From a checkpoint of a small transformer trained on Wikipedia.
Size: 7 heads of 64, vocabulary 8192, 52.4M parameters.
Training: a variant of Adam for these matrices, 907M tokens, 6919 steps.
Each number is 128 + 32 x the weight over its row's rms, rounded and kept within 0 to 255. Layers, rows and columns count from 0. Numbers have three digits each. The size before them is the row's rms in percent of the matrix's.

# o: layer 9 attention output (transposed), 448x448, rms 0.0379, rows 168-203, columns 256-319
# v: layer 9 attention value, 448x448, rms 0.0419, rows 169-204, columns 256-319
# q: layer 9 attention query, 448x448, rms 0.0465, rows 192-255, columns 256-319
# k: layer 9 attention key, 448x448, rms 0.0428, rows 192-255, columns 256-319
o168 082:094134166127094153147130107123123255254094134124135100146097098113059068144137147134160057098140139117109132126139121141154162152134098160117159136079105113144100121083143158148070113116163139
v169 087:129140112154198177179131135158090128148074145090137133171092130140125195136167107156102159111162124155081165085135142136128122149121137127125077148198166116102118133179114138147149177099062109
o169 085:136093132152088066126114101167158075038146167148104129108171137117172110143162154143138157128095111103144140130094167112152155092171107000148151129069126076205152136088145129140126120136184095
v170 096:126134128161120116083066087144191128121106109067130045163175099100172126082054064118168101098105145107172165120115126118165166131180127129169130118157112136134138146113137169130153167186083140
o170 092:147135070103098099128150125118098159116129137151174195136077177139104110166175172107104159119145110187131114162136167158154088097107106000151082165130150147155154136192095127124187118151176068
v171 092:108153105163159164135148151128095135113138099212150111124146137133131157089135120119083160150100146110117091063144081146096151135127167147112155177125123160134159113086172178050106109165114096
o171 088:132116121076097129155136113087170179097106133077145109192111156081131077124128109156174090101121121140128148164139218139168110152174119000128131091103093135146135143145120100143147156148125114
v172 092:088112050103085115142135107097135149135143171081132103172140165075149125131149135071122118084140142154110069137076072123189114170177198143159103148162089084128168186110125176161143124129111119
o172 086:141145175145117109133106125127136255169095103163147178116112159177119075123120135180120086128082121152184121099164167122088164107109050146106151074094146125158107115110128118104081143087192127
v173 097:091156114104147097176081122163093135156078075088120088128126116081134133204118129149168133052089172129068141096158090120068132138144071128132131089145080139158142166099134127136087104096187087
o173 101:113107119092075144085168078115143255130163133166159148133072114140191125054138149108088127174103110134165151140088129147124134147095135126113128140092163176139158083178117131147127127142126171
v174 096:140155112175080150135054113121138137117099156150133124081161139081131122174135160150168118052168133138124123157076120125128135087108131104133134132139105141159149171112175107126116131165156170
o174 092:078152163120129052155104133147142000075174136132144141167111165160121128121114133118115145135118116139101130153199092181154122132144130255111085081136162164047127102111096150137172126122128110
v175 090:122076180097125022114123139133183140112134117093111116146131122081111138113141155154137153055073128096179144152114068129135045129175083111149097083140183140118050122077083087132146122078078184
o175 091:134159124101128176125140084147113226030113094151137131123155085133119114119142117128138069146184128174092111115116107122097166179063150000089168116144112114128159123123152160168099139125156106
v176 090:086145130123147154170201130128110108130116103180099084090098152110119111152094086143150098220126122143098078100186184149106160179062108105090139111068120157113141101104170105141087108119126124
o176 091:156126144123148136119121150099151000136169201098117162090152144115144151113137145142127159156137133099119164152135118115162077105191177251117089149164114148097093158155103093107143124153103128
v177 088:150066209133101094197128121127102143112133146104118107115128146165167147129101170107143161155162131097142091164099090136128154165161186118153111147067150113107148104098073087146108115124125090
o177 083:127147102122129171113167158150153140053124127155148122140161090163154127119112069119090175114127174144118144141131124110107106105097142000057134149119142174099102118125126177111143135141160192
v178 097:140156136140143135114126134122114127131132128138137117165106123172154169178179122093096113055078099111146159000112112115157123143148136127110130120149180143110133104129181138165134134125186098
o178 104:112117108156141120073155125124079177151113152107136111115119146096048100084117137097152078129139119159130106205109166120115143129117099084178111126105100058223114161173120089091110064130101126
v179 095:120120221136144114103173060103122127137173157178156173075103147094181111136153094105126092155135166122082097174158153123124114165125120128124100084161125153126124072151098173154121144131146116
o179 095:119096074166151127117115191155112000088098087096070126144152122142099158118080162114151141146085087141153095096107154120128155053151147183157165146109122068197133203112200101085125151114089130
v180 089:094147123159132169159153124183085117119118143127132159144146122144042105074172095060104132180056141167132153092065120134087138142127135146149129162149139138147103080167151148134117165101097123
o180 084:173094111129080132123137093110140045061093127144056135120147125104218177151082138172130178101107139124138145165127160134142097092160060133148157087118118149164224178142101108124131144175114083
v181 093:116094171103201199075154090079176121144094119103140143155141151112161123113181081154148068179189161081104051159212143112166148059153085144142110132136093128112077161156160255110134170153161111
o181 088:116134097177080112178122181142138024027107109119122139131103140180076132141055134123149146101090085166125125091136191130141136150160152017118124124115114126177149110093083093151130131092127164
v182 097:147145135104123106152169091129082096121146170143121141096087142140083152128143131179109112176188118127101118128097109109131093180115121123158139117120116147125108136223103114128107141119085112
o182 092:135087097182166181107113142159143017220175105113091143113111141147214178174125144113135171111105146124131147103122161117094145105124105250146108148151122137154154127117127114148146139165129135
v183 095:166166140159059096125091158153145113128159128161127126100075153098133137102154186139207161045095136060145119189098077138106115126133146130121094103151120114125084113121091132159096148116132113
o183 091:100100147118142104111126151124130232143134096133135091219148129145098113138119104114022092177159103190099103095145133132127152137149110255093162133124158091083148127077173135137157121072153166
v184 092:164139116099131128126082143174120116145111164115103068092136114098089138056134095146166179168156107171176205254147172152115223220149121116127148116105187120136145128101119090090117160129080127
o184 097:138121153114116135139110126140108133158177134181156197148147139112178128152147127109104136090129121109093113097103098123151055097123142020109096181173128140067109146145093141119148140145155101
v185 091:074121135056120126128108079164120140145151125112125117158131105113112174149100164130124178112130117128119142097127081117091130163180116107111121128168124143131100114194153151187142155159124166
o185 085:146148088138101154140145157121131255184119105125164125129146115115203070127146118114123098111102154153147099132091132100101156142054146091191133127089170123132123126110071177137119146100131127
v186 094:150100160128115123112126077130131135135112152134130162048085116116138148143175110109165121166148128147114138198171141152062148138096133116174178159128185177107099096131101131162118171111126183
o186 091:108112123115156114165109163143087015177114115102117128140190136103116150134093105126128158129143090134113118103093103084203133093147169233114121167127145070160137170103154106082109117142141083
v187 088:107161138133126122142179051119139129130157086109131134148092159189094088135119140103097103248104179160200126133161174092128156199119141105113179110135113114106108101126095149023132095144163114
o187 086:151124115135158141129130185120123083255133123126113103111125114120149146123113128149155133103127105126091108101134098121111103106118138255157084127152157158092116137142132122157128114105123142
v188 093:118152154138055126145125131102077093114115154127115053101123146128068115163063153142165120184155115136136117166117127146125149164141120127115158148116124118129104140167126167079085147138150104
o188 086:139103123117141121126162156119171169255159152120129153126138156113193138135145115132093156113130115130147147114147119116126098117139159255113083116140123171068107098103085128140158104117142156
v189 084:105097154137148087123114131102100137168115107098129120111175104125187099107141158134145146127086165137124140133161120118107058090059145130097110126142158145140162162151147119156144093140176156
o189 086:146152165127087143133104174122171086080129108119137119195142104113069087138137126167126094097196138116112087135153091140130165142176144117112178092119153123059131109057137165135121173114117144
v190 087:125095098164163129081098112195153145118100117179148139094144150061176149101060134095124158112155141078187126140066097141168084101134121145111116134115149090161115111169164149126161162185113163
o190 084:125157120105070106126100137089122219070081099101167126184133117174061111163161110129126118108140092148106131146168173147143164157114135000180161118132142127160151139107104134131142163098142086
v191 095:148163106163176139141077132141087117128147119108125181138103108078160116096147106221146100143160079109133130043095093127135132130103139134136163127167151139124102144197224146095132147058046164
o191 092:136118119079090120179125107117195255132122120141147089196142170105126101192111156118130089055145143135147118159155155103134135120164096116162117100157115071130167124042079102168147132151178101
q192 115:143182117150104114149147092124127132152146172106090149145077145145143142129195081080177126096077109155111137094177175157091177188141163098100163208080129122094103113133158121121117108136088210
k192 117:126153095139087154126128115104132205160144117114162088114165098110137128087198116140143125120129174088167190143168175136073186145184145173068167138110080113120084123115134093126105119140153102
q193 099:136140115107187112099084168161136124126119058189138081148137145087124083112120124159149148128155153083149167151119110118113124134150175116153122108057154104124166087095144136100104100155130151
k193 096:124119123115131101102144199113137174212090118109204133196128139126152083137125111149121169102161146075084180089149141116185095073132128121159133123137136109158154117143152145102163086109117146
q194 113:106111143105081086136153141129135115124118181090114126126147158165115153134108144133104177185174076099142129124122129079094185129128118116165138093145143119152088106168099092076174157137135118
k194 105:106108142137107120110140106154146102041114158118134120118115147177078153143116147116102145164163122109173094078095143124114112126121102037171087108133148134120110161155107148138159161121143113
q195 106:107104122133105146103145094100156115133138160106143161101210110105184131049167090124165117166113128171115105110118122174082064174091215120140093115185143183128087119147119067090145167149165131
k195 111:172146111129109127136129122128076137178097126122131121097101114077150117109204083170166128138137119146141123103128165118076126164115199145058093132136077166082128109093113089123160128126121119
q196 100:106119140096217178128114141131107124145135129172106197096107148162145098071164127084107090124093142173123127142179138120157097117151088126101151153081142114131194148053221139069139176078122118
k196 102:105183169123155068080100075085122118167099125131161100181129066117144124148146089136140112121142116077089155107157167112139133098103145209156142132115136165129149082113157116117121126092152162
q197 107:112103095124083114155136102103134167164103165107170193099129108103113085180133156132197038100145127071154134111143106148169141157150154117161162138162124146154119149133113057126113158120095110
k197 106:100192086144091138140135117140165108160087168116142164127121135091174201111180173156153070110125154136151107129133116136124127117074223153160156145109074156099132150114144099109071178108147094
q198 109:097121150099181134099186122120120111106153104167130187133101061064141105125108136098127086139075143111137114157099093164165152123127136133135114161162112163133182132054244169166102158127136107
k198 110:087096161110131107117133072112137129134097185154176159143155093122149151101136112142158118138114119120100115157140097132183113132097163148125147195102150198124186148106180112195143135143113124
q199 097:094117152107113097136169136153160164129119156082122173164178128091126088127114072113136131135122153157083121139126149149125162175124094120115135116117116114132156148136174189143126095065092145
k199 094:089144112079138122093125137135104193255103149080169159182135126056155116174094095162150110116126135085124124068195104131164147161124110248122149128149163125175168102134146148104180095131120154
q200 109:139149157085218111105128051127095093112151082174128182145128090147135136122187082095091157078096134154128158146130147122098114135101101146109130171122162175138142149155104143146142118101132152
k200 108:152136159114155141150118100137122156115158128131194110182108132113095096113140064113147128129128157107140154146182143100138109103111088127107123130152129115172103074143101152118153054159122174
q201 101:112124127119195162101119155170102146146143077163120160128148119091151111099123095129126132127121156128084206169204168124159126098154143126119077162106150108165168072085130207135171083132079116
k201 099:096126144139160136106106149133063116146135093135135124152126154146129091176124111087115138136112130102139195144153167105158122106160092157142132122156160138156180089167114137107159109180161158
q202 098:110165135106164129080135106186112115118149049117136141141143136112145136114122124129099122102084214089093138134169152071134094158145064135161142115149135173138133094086124208159141135124129163
k202 101:167117100090139090091143094144125062061162137139119177146078136208106140130112115155095119122057185115130111104142101156136134125161079110125151183139136139163132132140105170125086150150087126
q203 111:141167155128115120104076107117155101145154156080086169151056223140119159162077146103085081128133115167145179157154158172145125159125173134134120141083129075103136072181098126101125112171048137
k203 116:158115150151141196164154178166159072060155135104063146130143173150107108118129154109101132165105129101183213150163129161166113109138128093185109076131169107106108090162089155111118121155072132
q204 103:131119122102149139131085170144105137133101106046121074095147201121079169167086138101121111139168159093078124149135134103118125160120055114119136123129096116157117136126125190166167150142088176
k204 098:110123117113116134062141113125126124080123135115089148084165118170134154112093123120100111160102187144169091145114080114068099111133118104101121180093124135142149166151097164084104188088085117
q205 105:121086126069141169125157075124176123129110187196128087165176041116008153113071186101110062151161151133105097162125089167155123161116142108150137123084116130139157173178079147140105139120126075
k205 107:140134186099134141148146082123129182173112139192153141113148128152219076109068122102102106129151142139169099172132078172108110086055118131189136100131097124161145104109103128145127123117144116
q206 113:147156148078121109144119104136113125109102104114122124137176145056167143157174112171115140078133182091155115069100142092108090124120149149134138159114113123120163183055160176139154141182139131
k206 114:143123132112115128084076144117100071092148102159127130171164107109160113146141088157124085090078162087141109101155049136150207129162163091136179100143120100125178114121158167144137088129111124
q207 108:099111074076105135205148078082115111104117132182108157123097025144170152098145140080055173119162139125113114087092113162127178177091105129192124123105114135114085164106125088129163166158154092
k207 111:121105170116101129140121106090098198106095083134160068124123078186050115130134107101100120127123134169146107186127134087126164143144098096098154100129126122115106095148110120102238096095173139
q208 105:136145143152143143103096132096086111107143175102106133093152174092168189126200105107086190131097180105129127169169117105123048174086074151070090099146154157136087094130130178109148128129088126
k208 098:199136101104135162132126109145113111016153141114105174094091147154123129161129092122120127146096137166142146169149144110110114175159081016072075140111116142151120118132096163145099133175104118
q209 108:112091117166132158118128146149102151130118154135141137106126121131143100107093147116159086180124118152077080165088142185125096138093177115126103202105108074145158121126119178154171131088171080
k209 109:125130120080159186109131115150169210160120086145140116065155153070153123121107101095162070152140082164129101179123191119127099077108142153073153116093086148108146123080131093139134167104213107
q210 107:112146142112179121125188087151070127105143121157135142153135093145131164118179084103121130122111172114195156118148102113065096134128085126121147150101164183139024088139117175108100089111093138
k210 106:138105111102100160136177104173129116090121131159133128150120119145067131128084130071122165149113127153147111135144114119119123146182054115136152165103138152174070166145051129107086109121115157
q211 117:165066112071114157169147090157065133092093170161099103073110120105075126055106174120089150154157153108024083162127142131153138145090146136116122148129110157129071111124149149167183142126107072
k211 115:108139140114103100125157146151072096104106152105161176109097111131075179138165121132075134181119131123142054156087107165147106115134156207105174115143134155100136114145149148137184138132074102
q212 111:135174144132142115075139114209057127099149129163124139184087088110121144126210133169153186083121172221168185095199131060089101075135165133125107118117200109130132126108146128178078145133158149
k212 108:151105160158108144130102100109109141078191111162108149136124140172120124104146151142127132113119173143078119158097125153122129166147129126135116127096135162144138153152128153201082142153133101
q213 094:060099113085082108052166058156145118125145139134155055092143086112109150162092151129120111149186068142162089207082107117172170098108141117147135083150120135163133123114093154115096133085089119
k213 095:099099136099167108113127130161107199183153141141143103181099134087132083160085136140138124124128143147109138141116131117183150085114134143159130028120150063164181117144173135083159112110151197
q214 113:149160121174157084157160144131138143170115177123109103081108116118095137135106123117137099141158093129119140158134134127168172153170148134125148156188156155127093077192156112111129129106086096
k214 107:085174134115085061101107140112139116153097196092177125106081164081121152103119169157121105181157175116125117148083111136135154145114181114143172208124114207156120099132134122066128084153122148
q215 115:131151127217118109211113166103135144109099166147110165159109163151096167134123128125125124109125124127066107131125122152078159117117149128107177132098111089121114075172150119172143205123144139
k215 118:107177111129104168148143066085130195118106124132216131089101134150080112116151156131170134111127092131150128131108164145065137150157074100126125128123114158128115105166082131194098164104165097
q216 119:111091111157135158079122164108176139125112095097174103102113186150181085150090142107134124156131167109163103165134111105196145070154128118150085100148082083179161125095110118128124118166124108
k216 119:108112086157135154136055177126157170122089087099114155146114155127144131149119143155115113125150135182173159114153169142124108080108124041130142165123118049099141173109180132103091178077184096
q217 114:117099106119151126148137147167132128109111094174101047166164120142186076138123168154107162098103136113103104105116118050133133105128080144113151150123107150153190141119151179175186140155171181
k217 114:111120116117177098120116090138137089056173090124107178155104104115098190164117114128087116095087124143078055091122160143163121124128064134171155138188173121101154168118121145183107135121150139
q218 120:162178122108130159151051091176158139122125098137131167144041197143106129184162110120132050138118095152126156084183179144123140101110115114128100165145148113164102120143204110142064128136219150
k218 117:116181158143163125129144137151160165148103135139108156094140170135049143109163142109079188129124100149137151081172147156115103104136083214109141163104172133099071142097161172147102198148143155
q219 103:167129180106182094120106163133062118142140108091148097067143173151132168066126134125153160127121175068113116161117138107110068172118099137113085147156143177081085126180122140133136114162093107
k219 100:188118181143146128124101157123145071062131114077082115107131116142174096065092114140171118159130166126149137115103097135115086141143145042116133163081123118132135126124103135103148116164078108
q220 106:112103115054108158118119129105156126126176108106143114118156111090167105156088173142144118120123172159164107108070141162142103117117154117101079086123108099086166181095158126122096104154123042
k220 106:156078137159117146123149139109113188182191161106103090089130131149190090092135143167152076180112141161088147109092117135160100179121189116121106136056109109094146111114162121117151103159106059
q221 109:094115075141106128094082142131104108091122163103135123144114124139132218156144092183072154129158158095072131102104127105107160148107052121140094138146144094125082139120103194160177123130142129
k221 108:151082143146150133131177101170123119036193107135084153104140143163101142118128078100122126127071092161107109140116155125114130135165089037103114128136124094126098125091073201184120146113128164
q222 111:078108151120198157120157156117118098130169081134133145099164152110169127092135083131118155079110165098102116167129147079124068130159132136071096182151096113126132108052146191117135126127103097
k222 110:136096120106132115132134097137084139149129137160156143109142138128115103133162070170132137115088076165074209168114153086159147128125126079114132120133125121137155125102123144124151122166131145
q223 116:100112140066079136156191120132108116119118163186132094162112095158108171095158098128132158156173138140140110127130112131117142142093135128137139104127130138093094148171118137087113143090107147
k223 114:148106107143098098120156077086107200134107142120104074174107105134077189113144127133088110182129122115080106176080120104110179177104141145102144120110126155114104099151144108132130141119120179
q224 108:128150131154147143139109217084144155155132101143137105110111162155105089155139111121177164128107083076100206138167158078129115145184123132128141118124120157129117073185154135095136167126109119
k224 105:058154103172181066120103149103116117187134131128225120119077126144099135144184109146148167110142114088126185109130151086110100099151136193113112127171138130162121055175115103061178098127149163
q225 106:155083122132155175150180137143164122129173125152162093120115147127097122153080156119102106136141151141143141142092180137099100097126128122107091142089111116085185172128179115139092110132111145
k225 108:096100151162096140137163109114096121140174127143107131103111205128153150070145148177119108138168145110154043133092126171129130139148158128116135173121136172128146154078174098163111109133087137
q226 102:103101126099057119093154075086139129117148177135165164104170096106130141095131111148101187196095100134153171180054109152161195172118207111153074058061126093143130125122106178065197121135117070
k226 102:110117120121111174088187153131150186155123130104169098153144093103084110129127112092132144141115118115111158140114175104175120137078170104136113070107116095121137152158161126144188106160127160
q227 115:160096107128118170146083100128160128105190100176143107058090129113128184097144167131098112162140116171111141112139147126089104155098129126120058099147089064112104111114109131095134125116154110
k227 111:160102101163168197126142125109146127099127063143090169074132143151105130116115137128083154134108128185153096155110138167116120119188101109103097141114092093076097191101147154088151162162115092
q228 110:154142149145089162126130138198126125103174166110141102142077157129107169099149120156086125123137157122115141141112070115149100186116124124112121163140201121132092099165126114097121066084157131
k228 106:194114131158116144162148157146111151116135128117151125091154177126112112044161109112113138102143107192139128152113095139096093170111146092135129148108142125169099168150124117179099106165140152
q229 101:098159187164153171134144129124144129127082074118137165131079143117218156069162095078149092149129189089184173128189114169127136117143148124185112171098163124132134081145171146075076155078148154
k229 101:146167147116112123108071114079070223206080117105197154124091115142159081137160096108109145140180142085127187112172182102120136132117169147082138140112131149161161106113174108110122103075140136
q230 104:118060104106125092131116127104111135090076130135147171120168162141088134119128118117144138183141184139092100100144125180129153125111165105109149080163150148109131136132171142136088174126136135
k230 101:153107130111094081101159062138116190119120171072099145101140099135086153104166157128114110166109118145123082120146107161094139170086190088103141145113154176125145170153150128169058184129165060
q231 090:153110131098134116102094214128098152120125128099127138144104196144101153119127116153132171136122119203137096078126156078062128044066062155086078009157160113110136117085055159150117190131186117
k231 095:152080118132137141125115138119121061029122143122069134125101127156091160149116126134138111148091133196094061116096108156089131186168111055112106132102177116124115167114121133155084179125176094
q232 102:080119100161135117106189098140120135138113076147143056135095146175132113134133131154113209148114126086104057099103175118134118114137109131146100123112138122140172131077098166122179060075125177
k232 099:086116092134162056105148158127104101137143063146120088226080185127083172144112141155156127140122090147129047081123160136133127103113139200135146104173129115113116080107170158105132126090128206
q233 105:098121156129118166181168101140157138144156183122123120149031089125167157113123139077096086095116188143137104140135077178070093116107091139156149155142158115101130085131131125064106085114154098
k233 104:154161138130119105116161071148111195177099120134156090138104125162108145155170140141128144135140148095109101172134165149138128155152133207111121125146149160119111070102158071117129084116145123
q234 110:088179128147152064079113108070121126126136075166071104131069084150148170131129147069145084149101135120191061134147097112113078119174084143148187128135117125133128139050122100069133145064124141
k234 109:102122120109121100177127094146117107106070147157108091163139135184106107150111120081139156093147091118115125119150190107089118093159086112140153057148165188106147130117142113096119162007152160
q235 096:169120163118072126130131126179154155163090160126123157162101146110071085095093128116092118130135119146146172126150128137161126163093145107138137124149185137154136117186118109133158125140120131
k235 101:117109117116092103142125165151119244252106131117205116129086127115113103184134117151128116106144120065088136111121120130178140139124133192129075100165130123174114093177094085117125061139141161
q236 116:104162145108181145123095115131158147124134041172144190137108133169115148108142071060118068136148118097110104144190125189135135133137093127137121150073099092146153082092131220079120133169107141
k236 115:097142128115118124123115112152154149129062124178109148158142112127160130148101086112098109113104137070105158161161181136125153069128085159085096101117100065102134135066135130097121120131158151
q237 103:122105121110119129080044078121124128127177091125136124129137142177127203128126139119077091201129137115138112126114146134158131131097087121181090095142103106128070100116139136077128123128161090
k237 109:158096146118192122107113125145160021036136101110027184136121135152124148114107127100077180208110130191140153137149139140098100095150095133110132139115135094125128193107125168084126177109088126
q238 108:127118151102115108117045073149093129101141144123082164092129113172150185147174125144087163170144101155139181117149134118101099182076055129120174073175107132140095096146143134093096185071097150
k238 108:155110140116154106157150068146154124011152115115087193085116129156122102091135082057120111168110162152104158163151135119084088152166101099128119111123083123138106156133100144131115169132112108
q239 113:148140084163132125118125154091124120113141127162093116101101126124141131213077187148089109111075176123113116107086089039125047091158082147131092120144124196139162147089144167098156177101137106
k239 117:151101143111121095111119128133120147126164118106142115103084140151116141151114162115166140116084145233150062075095137132130119119132057064137161118174143162114156155078143151071146182121119053
q240 105:122135135154173126136146145115136137143107144166157143095071161146137125155072093103125141120169163032156164155173097114181105138185082125127155130085124172158175089099114171123177143119094153
k240 104:071139152127168128106107148144157152102060105155165135152082119157150134135082143088095075117132129134135143142142193075146073086100123130164123154148133146198143090157114167066137086107128159
q241 105:130133150102170107096148111120109112140152128118122122091115125127131145086213126152136168105113088135125126183085131135121129126128134116119136119148199062131149143056139084091112098109161140
k241 100:150143177125129126112106104134113183162132087085177091154177119097134055079151060168168118102169129106112169128136166068117115114138118129139132086111166095137161074113159141120139127099167145
q242 114:136142109188120110134125171117190132155092096116125140129157089109177093172113091151166150094113136133181127032215142097135081134161100119131108053177130169148089090078143123134136175133107086
k242 114:125101126197070128165105147127130119155144105209123143147106109146167080117171130189169076108094080130139116117151086144129140188166136094177135114151135157134157134135108128158107131148152090
q243 109:170073128118152125079096079067147131125151160092085143092136141103171175153213107108103162164099065164156183103149169092129126157117097132149113115141141149126114143154121113125111132114172145
k243 105:136099142151170127128137079149142018010162105125055147112093095132138140126139133104105144121095130177132179123146098130104114177180092130109096124133119111118129195160116186120081137153108081
q244 105:169101122150170072091105108125167128146138060146120132177114085121137108136058121151131129106117138124071101095058101136139091106108090146127092123095126119136190215102135166155133094156144145
k244 100:159143151112146122063109144136142146211152109102120117214183133114153103095050111124172140071117119135104080096129160083134100090097123202160129083184116127132205110099112109115170091130105143
q245 106:111075123112146133168140112100099133119179085126166123083228126078101121093157093161142112179089127138142113127109119128112131148136194119087049110126143118105107134108089129113107116117121125
k245 104:162141109122092136146156131119099034076148154133099185068147153175099135118131123112123119167080084147168148139091104141128121110119146123093065107115086089143147209091120131119130165156082105
q246 120:152062109168186095111154199124160141158145157196104139130128108078106109107080176090120155168121103167112150140162113165199109110146133126128060113112164119116181090152146175108177121134069089
k246 111:127132162098145118086104164131152114179102149095139139152125126088180169162086151109103161156149130138093112083104170161193142135094131165158077126162124162125166120129136102117228078171148161
q247 104:157124111166211139120071108121148143147134066129153198141099119157182158085153043128109123080079124125112173094193180157133081158144074121101134134156139134079106116092168149134140166123099134
k247 111:163107147128143121107090121144114158169116092128156168144141148135156088144112055119193109103108135142122169166228184116138111123131057150048144162133087113156116093139074136112096096136139163
q248 114:151196164120068159150135073134167152136113129115151144175124088120093096150119071103173020093186164094077108134141112181098158145125172101143121183127126074121116167139161117152064117126139092
k248 105:073173120136116098139125105117125187234114194137159125072142105121210119126129103167160122103132144087117168130121097151100124124097183255112130157116134130146107093114116115143135120081097159
q249 095:123122130217111152110131149130143139142161174099108156116140104090149120145168136141156119130078189171071125128155181086115095086095139157095075157148129107110150116107141147159089117102150171
k249 096:102139073131120113115119121104135000098157103109046170060094142154180158097168156145134163127100174137118115123107123150108121132120146149115114160090124154085160169098153147158170183136099120
q250 106:142074102075104131155083111114156142131109100211160117105126133124139145125033197144132084169161101153130119101129152180165154125128123095159154104132109089134170087142101131129160180179131077
k250 101:133114151144100122111084140161157255188111126109186128146151114125123092188094143123125045134163104107117098137128124126153112128121156123137100102134133068120125135160113133096175120131211106
q251 101:133117114096094126090105107076130132110206156130105121102156115119109138149113171156122126173126151166142113106069107130156126124119219126140078069086122081142147186096043091083132079132130117
k251 105:149090144135137145129154122146134085095204112121083107137157126134118131097123137112108184149147116162173137129077116143131085087116141107125075011165148078075118094103134135088169120126127109
q252 119:171118123157120141123138156157152142132161181043146115126165120099159142103108135124140104118085140131084124176109108135104138150145174131138092150156175093157113133145087175113142042139076111
k252 116:162134072151124171059138200153169106116166141071086156116145098074186146111104148133161103105076181143149121154163073176090091162125165094093102141094106141117131124138136115129114134139101118
q253 117:111098089096151093088132125114161133144144124141120167108182118096202133178064157130094135119163085121108142123136133141169198131188113119170202183136073124135141137114158174134188105145055093
k253 116:096097103109174096062133147160168096101152135115162121143161160082140176155109173134091137122115112118123131119106141154202144103132119085150171134181103111149132143150154143121151123194171150
q254 093:129083160160124167146093125117106124159131115131146153124126122163167155129145128101124102122119161048148155107161170128107152144201107155155150184191129168135104147173156102126185119069105076
k254 093:086136167158107120179077118096103043111123140146153194102140147142134133117121125114130078151114129111157152160146036116089126136165133071101166209102076181176073141183136143158094124121108110
q255 106:157104163157111153142116173109169130146097121129162148147129181108156108180133120080113148102108097074153174129170172089177154124166124114092151138107107193165154078137111180132191115135093181
k255 107:132205142155153126115084176096157146108138146119198129125082111120140104183156126141099042070154120127158157094163125078114144183088141048129094191120118132199130096158112116131131089135159095
v192 098:118101168138109133054151143142056111134189150196135077129111137129119118102102147148129111113116151155112161087082101110154125103080153129077077109123126080125095166157113097125129110154165133
o192 093:105168065147111071093133145092130000116097137102082182113143111142132148123117128138174200115102152119173172133153127162133119109127115209160164132101154146081162162120136167140098167136101157
v193 101:151062070160178169105126073096168132127200111145136195138192148077110143136148154163086120094127110183088240177106101143116107206124132157077101162174145134135083176118165091166114177089113104
o193 107:063119128115074075147130180053070056130129177151082139102077047131072147174070157184110188045121097162178110126122161050113149086149132091182136189140112135106147166139128145132146112145140149
v194 109:101082087227068152187052158081113128126170149169133092107143162132109139123132171154149064157127163110152103177162117141113158160132134136095098101187101134135093100093128098086108099136116157
o194 111:142139138151086136125181110131117126083089105082143150083081136094161148169210098109085162161148146139133158136103103122062125107109109048135138094126108077163052148071118120138127074119177107
v195 099:144157139062070119126227100131163130122126111092126060157179117102124117023103157117103198169160079097094063136155092125151197128101090129182156107150166132084112084131166191119139166144137130
o195 090:161132107164172149121112176191135215115141140095167128123135135140128127157059136140132104038073119116113110157180078147162106101131106031059060150129123084143139151126108104161118122148126117
v196 102:103122149167146108133122086089134124122110117153137149130180109082190112123096204147136143070154134091140164202116144142157167144177060113139129060118151161121093090129147199099158138114075150
o196 103:161153083109113116148127102161101226231135172043185188068143115165097128132116098119177147090146123166122123102174124123190116089155226120109106136104075112149101104159046083140115153148167108
v197 102:086170159129123144148066084143066152150153141151135128083130159153130125158125152163163154085146098178109086165115103134122079058111152114144130144113157101130118091146166164116148091104125130
o197 101:166147082129154138107167147147114013000159204187096128134204098175151131090130110085130155128088106076121140127121143164141151138142113115157149130064229120107098159136149135152171110082095138
v198 099:140162179072074135140127139157122143129147178113128119146151148144056124144131132108136160119212109115111070118071189067140151113185151114218093090111059110127150164084047120117135157155158129
o198 104:111155097159153206108187165177144030125069107127104139140112098121178126077136123159162138138123150148152123111122125138089115150109102200052143151144122120112142095178160147100119078150090092
v199 093:147169151094103127151126081150084128124151174091102079174155115201088097111060132162183188152204102083123028130162168144131126142090101122145084130128107100142143148132052114148155182129116162
o199 089:127154132156166179124148112173102018059139097125091129120168143093180147116148098131132153086136159102105123140161111118107128107168098066107119146111165067125102074073250133104113094156048091
v200 099:145082156106117073147129111121129125117157068137170137103131119128126148106133087129117121195150159118099115155127097128099155182095164153158155101130123095119135119097144080170156074154230119
o200 107:127124123164157123095115173113120150123105077139120090118059158137124109137157121134116080103093111142176171123125109158122075093081085116064164101185138138149122118112113141095079156051041168
v201 099:129132089085093094170246158109105126167100054158137172170134124140064093111169089122100127077128076114130087141128157108163115102196092117139116108114144144129162149183106173101147151118125103
o201 088:165135152075157135129069168144168000000148173113093085155144132131136151089089118098155123155134149142127101127154155118137140163142151040117095127119119084129167127150136135111148104145124083
v202 101:143117106124188150120133150202112148132139118086117109102118136142097135137104172145130151045127134130084116140145130145155069112184106120128125175171118153115120091157139112111127165088106163
o202 109:151102131095047124145136152107063101040134198160094199122162110193109124149119128135123150154098133139119158157149140095121200088085130120138096132147141129078173135095111150124119143159133048
v203 101:084169095090062146140153086106201117146157096211131142050145098086151098176090147101101072104087097153076118158085071107144183044149207108139134152097034115130192085122139083133125165127170136
o203 099:147113120126171157144169096123114136089131135197145118155123120156080106101104127136147157126144123118130149110117139137101143164141054176113167099140070152105098180144074183153109143096113147
v204 091:159156143107168138139093128115120133142137152061122124077133136184097095186096126075146098113179092118113087151124089073118150153175139154141137114101083053147148093180122138128131131106121108